Weights of a small GPT-style language model, trained from scratch on English Wikipedia.
Size: 23 layers, width 64, 2 heads of 32.
Each number is 500 + 50 x the weight over its row's rms, rounded and kept within 0 to 999. Layers, rows and columns count from 0. Numbers have three digits each. The size before them is the row's rms in percent of the matrix's.

# layer 17 MLP up, 512x64, rms 0.196, rows 97-146, columns 0-63
104:554490581421453541562524407502526489496570465463546491539466496433526553586484562516519550486543460525465470456464592540576471597612515537534524497492541409497472547476452581423432432497548521
097:549478513445503445474495557488572507445496465417513476511545507483566564575535432436474501542424428594473597478587558478574513533548576512579453543472575448484554562512518400497449460492460533
096:476482550492481498463447501454431387574485469481542463530414506406500498543427502491510531523447534469471493510451494572516478519455565527495449449398586544575430511567477638443458454447455447
098:497536605504410466433452461424456480469437546468502464463535436495528538487441502492581519607532450459477434561601489521585412562473507439504407421472472537518511474461511510538527494592464467
097:401406543485471418458444539458464555459524485511406486449460488517417532494549557557529421519514408518530427609556505430502517510534454500515434449467505470592564482462451489506537491545474598
087:524499532503414468447561524544494505431450417463478415500486529432491505528525508472425421457475423558383462441527582530489451527476523534442439518546582447472520612397429513510466467539527512
106:523504590372501487430511455455421447523475506505506521436477431498499429498552520602473486461488568479484636477433437523528553476490541506603523479507575445491454556480533532420516426503483569
107:498390553512460493544516392482482514471556625551565509538451492493544527535526495573492514413500520505556516447513448498448438487577474534464470476429536594534541510428524400569406441472516536
090:476541443542453544547459468472492495623443387514495517521531481508548588539552547513416521473586521509526451427426448485419506459553517506487589470495572454410462565529443507466479558467589503
094:461552547475520459471514489394484495535469490488499546559448414395565483530522509524458577587523589463584500529570446446592501481496540554498531558525465426488556387470581473442521526535531551
098:545584485481442500542368461516507543492480524383492503429442544491514531488518531483504430567515425437468595486500461528541438473502439447527406482431457565498437542421504590483499435509426483
110:490534535460516413436443499593465525499514476487434456432497516480526582463504487568453422444544470581591483349538474567574501482496536488528570537573606453524561475505505491500443449520463505
111:452472605507452584517515399477488503462445420446392491530525502542488523471491500492488481656468449443542476512527478410611528541561505564447535453460465502498461506596495496553514480432472500
107:393564499461530479506445435539459449487516525557476536422511593578553456515513503505520452531443505586518495594538495499501476572624401550539521514496513574494453539536409433396481489531516495
102:488481538574551525472579459466540421482488474456508467503495422523501532453526479492447419503473545520502511531505502530662496555530563558440496447608495570435522627560474423450514438546524529
089:508518484377379413415468460599495494464508547531450489532553602530452450417469626500501489438500493588528440560550484481486509532498506492526546540469544536450535470516488495411499504559486456
114:490480477490471545467562519537553436498498451424450507461472566543551559505553506549451451605456559410436434562529506578568528490571522484439431558447518418490532534457486435476383437472505447
103:382430514514477508498511496545484498491487526495473441466510469481499601545520521454490472462475573382543362438552598496545451540561458520425567546526556443538497554506549571529498503563568447
099:503502576406482603531479528440422555390456496491484456493441535491469495518489507505450544536486424527517616543452452462511579493504586486442493601454562483517496611515506493453520484554463405
085:480498532536491561515497470654462555510538502622524564568509485547497594527523478474424518429527487510498408544454412453551530521535592511582479478484559515508546492471412466502431454461453458
100:535488617500458532443541472438582433510519525545432575521412419481555543474430575506530525554421435538514433484501510519483502550539509512549526568485541508484408497509402520434496414542587473
103:481389481504506419532464508561496393473484547497500461557512563487474541460443493570493498558505440513411454503585429508497516507481476493631591522542490596429456478481501544435577574484446455
099:364488537566473473483515488499456429518504484486511488489530521551500568492509471396422417513546513388469579567440508481440494474505527486447443563447437564516467544466454514483540592575574583
102:463539449530479529506519538427527435490503539528489509506448550436505497568574569526373477567466517462512531462558440562465492513412390525466466561481541416543553533464565439462486487517502645
093:405497479433588423573565517459479480473445470511453469461540503494426571540534445422449475573557464455530456476564477504587548509460544531500559406543519549463470459447413567530576479574475495
086:545471415399554480522501480435503520509486495514549525531560379437444511442628515565543475446488517502510474492573515502446464546596546533433454472455499559394566484454517504505442565486468423
099:513510564504501489555493511500448430425492518418486446404489515519489597478551458520523509449457563497530564460401443472543423453470508504499486589573513467483473440502497623384547476545451593
102:469512532545443475494475486446543497550599461456470510464562404462520458501489619470506503570508592600475432488567539569489542509491411513514600447420546519462499552432550564507431497519556533
109:525543548502549476517515498555397396458556474521579500503511583515530454431493546435493452565420588453538456532430470439434507440502472544424516500497511455507558446498434563383505567483566528
102:504438633575541524498425537483497450418537565457477508566503461503563459547480585537489597559463497478525425382548546460506491519542462517510457469453561522474502393555494544445524544452476442
099:428463485498463542485546489543503447488483463452471404535485487545505601487472484503518468503464569395583524472555523492399428488567515583553577513399465537493543490417461480589500517607460450
090:525544511428481489423550449485401444496417416461424472464562534566469516546465474508457452480532443510538563529455460547601511467587504569489494550524574395446564449474451535518536485426558486
100:476523553457575496477524460560503515425543548558451538408467481465493426434570536583437488497466482497484342513507498455528615514562548506448477586503481510479483421508490455438515554427568488
094:527455459462598395499558403568463486538478523566513482440456469425536454465548597468544483524467519477461438387582475480509495585481514507532552462510466399461520494453530567497494420519574529
106:438441544395460452544542451497601501471592541442500447483560567529562579433539538465566481461476501463450534472412476534525460571545474499491453515474469563543510509527596502486445567614478467
114:563472518395451456522512451431425470585457538524613438430419619498532488467458463575542429570558460449499464484529500557467483481550468617521503549532464449466520527516497516488531519546478550
114:420526462442483502469517408431527461547493452496447554559463418487484514455444542515503482584419463478529446493505518465558485476541544536544532429430489440473521505621510398629485551540477419
110:486475579341512547533551532518497417576541537505515494453573538488460483535547464496493470461475423518564542433589479553521491567488600491564544458483552565542533508589572522562487538541463550
098:486506516478457536543627552468492447514580419539468530441511500417533393549503496473490466495435389517553567457536478439580560498537610486527600516530534444500556548535512540541469500555529526
105:544547450491458553584446486547559541514510598373475496490466590400487449478497463471540492499514500436413443478439560530511543466499499606403475463488484415454474483506445542465462461527421456
104:510558468484557411576448522475517443481488492461537601443513529514448615494476493554460476562507530427540467590456521494422474446453498450518503591376502612509432457512441521469505523489563529
105:481552520469555469467574426575553423461572605418403438488497513547419527475479491409419436398537544503548523475486475508446474508494500470506482534482367539445457546497449508531535518537496512
100:474634503524422504481511569495517496412539513477481608449433528619561499536558568459509511422555476522497420475524455498445523521601619442503450453526585506524535516469518490464517505480473490
101:502516599538472520396459498516416476523472533438503483565432467463566548480607510443561553503502474551479553453526499587555508512593383543451441570530524441487534494488455426523501584545459506
097:493437489583554502552484478456453446410540467453602479539469532435450480482535539547402448539469560450498510521655493513534416567485464416514403477563495545518486497483480582468467529532503477
102:424442425481527419568489548467570520435587593536501630522485531517556496495526442435517400574598491491463472494520481480520461453502412537496491433505595494474455573482507471475465496566492468
097:522534475515568460512490528571503506443384474453487455463434437511452441497474518518433564505647519426604489479466440508512484498580504577556483498523454442489547499505403503417478429415516479
096:533508604439402553555481590546523469431464411448534464502494491487492490462509543444589560419473467532512427548498489502494610527472488596506515447557492455442614565542473469538524517562512514
098:599498523529477520423551399511563510558470626515459496535464500557518485429461453514494426486418501548485577452475431498565547430625560514491542471531442444439562517440444458514489503507509539
088:461583415450499459508474471470600505543539544361445488557520538454503532454504507392465512580496494414458537470535517504485596478418535490568547486503484456499597458462440548576485504439526532
# layer 17 MLP down (transposed), 512x64, rms 0.0412, rows 97-146, columns 0-63
107:503522417656521416562457547452512539447505542538534492419495393601545497480485437484510475467459514516551508554526495557531514532400452466532497509433503521504560522420586515575476534472526436
088:483460444481495522537494540614407491585455542577481513518408473471449434431519580453549536545563558471550602529435451506463517486447533555503555438424446570458554446481472545491523571498467491
095:545515544475482410579495506464579563455407478517417443494528473478497477506445472442505508467510500509496531487502460569460585518647511515524503553572573433626482531469428520591481521563528463
092:635509522447633502577529510494541473546487468473447525535419522494453465504557513479463477444488546567530568466499528547441594477491469557530587562544529454564518499491511458432465516402417559
094:564512456455457462543457481565545500538516564482619509542526495478549554454417543398448510464489516557485561425567447559542481547497566389540579510465591613491509485495456547477443510500521497
084:414481457539575399524562508488487544480470595512551557564471469459585507455535534471526468540540514457541612585466471470445520467552565517574601547421502544476524424522590499484509555467489478
123:417507464571462538459472475479517527536504462453556480555570568513507591567463420463545533553561489407514490475577560494474447435470503517373523450389500567560553449518465504445434492562517497
096:524630511509479508419526526497488480529503390574490446465515481504475426568457385442536473538497481491466554526556511485544574488461548433536504462571502377457544567513466588413549521460486518
080:527532552521444505482522487526628429490470620497533438422563432525513560563428525522497325525427441477541507506521511560550512509544520510428484478509526465556436516445469430494477524517467468
096:519431524594530490582484491462510486483441494534561441476634485515436479471484552503498556476449387467488566488536465552427509451506477518495399546632499590476435483500457550546475521547532439
104:478388454498511538519452535486382584473481587468446507451450576480503493455426504484510591543410493465516476531479451517471481454472463516513498442540402592452400539427504458473478466487443578
113:522454422445489553544509561469583503513542498510528568489510436453429469485552552445513567516478555462406519546522492456510586424515459580503466401473466556376539478542394505521498589509523450
116:564458359497503502539526510463520451563499468460473487573569449538491438472490452548432508514481592574489528541441592540524530436547499510517408463445494574489386534492517579496500531564588537
113:449527498536481587464468520434523516578549529627613554546478524434478459510543507494584471598469612511538470511501502451562536573535478501470520437391480503536452518499487539553575530514481427
095:599551452395538465450500463455494466432473425401442494423537526510380477473403489434457492536465525538493461525519499543545556473457482508607501428491448423485531506470542445493472475599503512
088:510513557504506516525434400546489396523488451560477530512561497389448527570440459452455492576475516567355459510459506467490524544578524523544436407547493456476510518471462511514569504609498488
131:536509478428504462484559487560540504569625473555534497580529581492548503584530570494515453482538465472455446481404505604447484557511546533467487501531537606438476529484453544426489495416573437
091:572455556554468432548475455415527534466518533438589474515527580630521513511449555508568415518552411538580543537492388488559530496472555548508458466469473445476493499529450441576462492484475467
109:471405570570550534551476524591442568575482405520474493518501538484537475508443487474580451485457420504492456541487536378449562476459449472531504528535528586495465545482423498579609495518533451
076:544481428509497490555563455487441472522439542419500565451535500498560534423458532533457504581492529514545426483632466460426449560497511491443551532569564520597513504443537398468494424430505548
092:471500470578490515476507539464534563516484476506586468496558396471473505574578500565553495500532425417578463504475522409536373525490506494520568477530531606546437419432556493584475464509516452
094:450457518466427559495510483537521526484531572450535470473530454374556430499430466491440456490455418511485468498542481481547521491538458636465492548538513476511404535575598462524485407479597447
105:591532504494507581442430445558500591518438486569495551489498537559423548457535579514458476506589580536545478531588503498448485469462366485564538503509553506467452526507463518434423462421515469
090:516514560424488410396444469492452458520523556503510568533587420534443500507423518411540519469515469493423484482439560466451594470539575487458460545486459553535558484589509517461509474545556394
093:588497532497437412507363505418494507538531532399571482501477552572505456491485424458547510447508472560548506547538551507500457449511506513498448555408433431496506478444495532412488608500424511
093:440464624497420531499505518456543560504476458509418436477554506458473525480424458443423503549507599524548418541507553461530564504539462459408551566498494523545472464470422476490517624525570530
096:508530511477508445558508537499523536499479495515578503545558461484494495507495556509380477593476416508520571484485518556486548531422457547431541415353505513547547531487506431587412475390518444
088:498488451442578519527491523607470503404491507502532478473476516596535520405536487514517489460443427396505578517424426499490500543571556435499545516567514462579488427486422453464603466538448468
120:498446499540479413503591438482545504454538465415486486487506509508535527413534603527485472445480540498452599470441494564445498456516487617520435582526363461530487490538486482572458461492525589
101:423432477522476471520489483510493464506496438498438554479386541469514542403491482485576525426477492588512413452410469457475508440485462609557532479438536540520510485419397480519426503575560545
104:582501470573493474507534473470498464523480591523457539511562557515569496495517467523568544442493423639458489505524499426546551430432518514566551488613549425511422419511533523490479463392522527
081:449461521527513557484412481436477446456521491532477450530396568487517418430533619464475544506475607601522522483545572473493536500565434491519564582496537449537527574514483505559526477589531555
102:514472445480567467526497508449450491502572531530469420516534520504446446525553490523530533454567582564501458526418417472423613479363487509467559559517407518441469476457502580422470446474542528
092:465455498541568511503450541548500506446517479555383495409414420534504521514488522482535551487486416536449467520390480536508486426391518501560454510460429515512434358427499559493496506538525458
115:565629408556586536479510549534449542498459420538436497423550435497532486534505594565426506511438521483559433618533474559513490480518493513397493471452480433513512556463513529532539480455525485
128:487458431508549459527499476550506509461535535675436561560517560589503427510467482535506388394504507468526535496507484453456533504578563496557464518497497493456439477582575457469472548564513557
111:523505532556531456582501527468524478574529508510479527491436436524509498452515574476548528449502579499523562509299447517542404468442525444549514542450424526554478546550561555576504489488489434
103:493545446474514611418606453474416473527452554441556468447488547599479483535601510491546586504542570520544483512470433473510525466577509530498502475490551448444524525510570558444549519530531609
096:459548497483358535552456514433527618546557612519495516470574547569562509486562538476463576501489521405470482457440469511464372476538496561497503562523500490518491464504579451511458493486448470
093:516488511397452427525544527513456493518507523471469478457409518571510407547486483471522463513489417477602446485507443592511438411514524466601393433491535474542477468437434476551466478486446590
092:441491556435490548481537570529543521499492585507512449420476464508512363468532527423561487475398460542487564465553500518566542479567485553462440398536542502513484454523477421486431455389477461
108:619437470575558505526517504424494496571540566526506504495514503381427522539533449509516475482498428448495459499440551514522617482522523464553506422520532489513571591499489567426535419470603476
103:571446497422462456557470557512414495536475454558443472505475480480517454407390377531483476587466490496567514509452526542458534574447479489488473533516527423457572499554623457449448501519476551
120:482605540537484518410472394481541522491441442549462497492509430483541436545542576477528503451494493540498564483576541548546543638500456591474504423451452479546450480528517505483572606504461455
083:539515510463516553483495505548390522502425576499400589483457397448533466467460533502579476578464447463553463409504435568491467413486494552499517496474556575555519436537489446526448520422572503
105:544531570512588495411382476460479431492540402450416487471504513558459517493506516455497480495562447539514552550582510526488507557413459496433580524571460390469550510482542511557571452448531471
109:520556489455425445480474511463446433463560406470526497423451504582498511526471550530525612500443494505545483563542512533527493548546426442522547464388439498480560578623446553496469500516462420
096:456541546558578475475549425462472465492535545482507551438481533472475568609506434461495429518514512470549553467476469539551446475512441546525550574443570520661480470476569500534435595443489535
099:430468489499427498455534486474535526560474446522518450495428511554496483558489430551450427490555365573587410490557491530529517539462475427396526483421442526474546398567475506523472469460558523
084:513456612498566505508480535548468473499509506543522556430493522435432497612531529599567492391515414482503454503497514456544436528667477513473440483514467422492508545541476438460493486563508469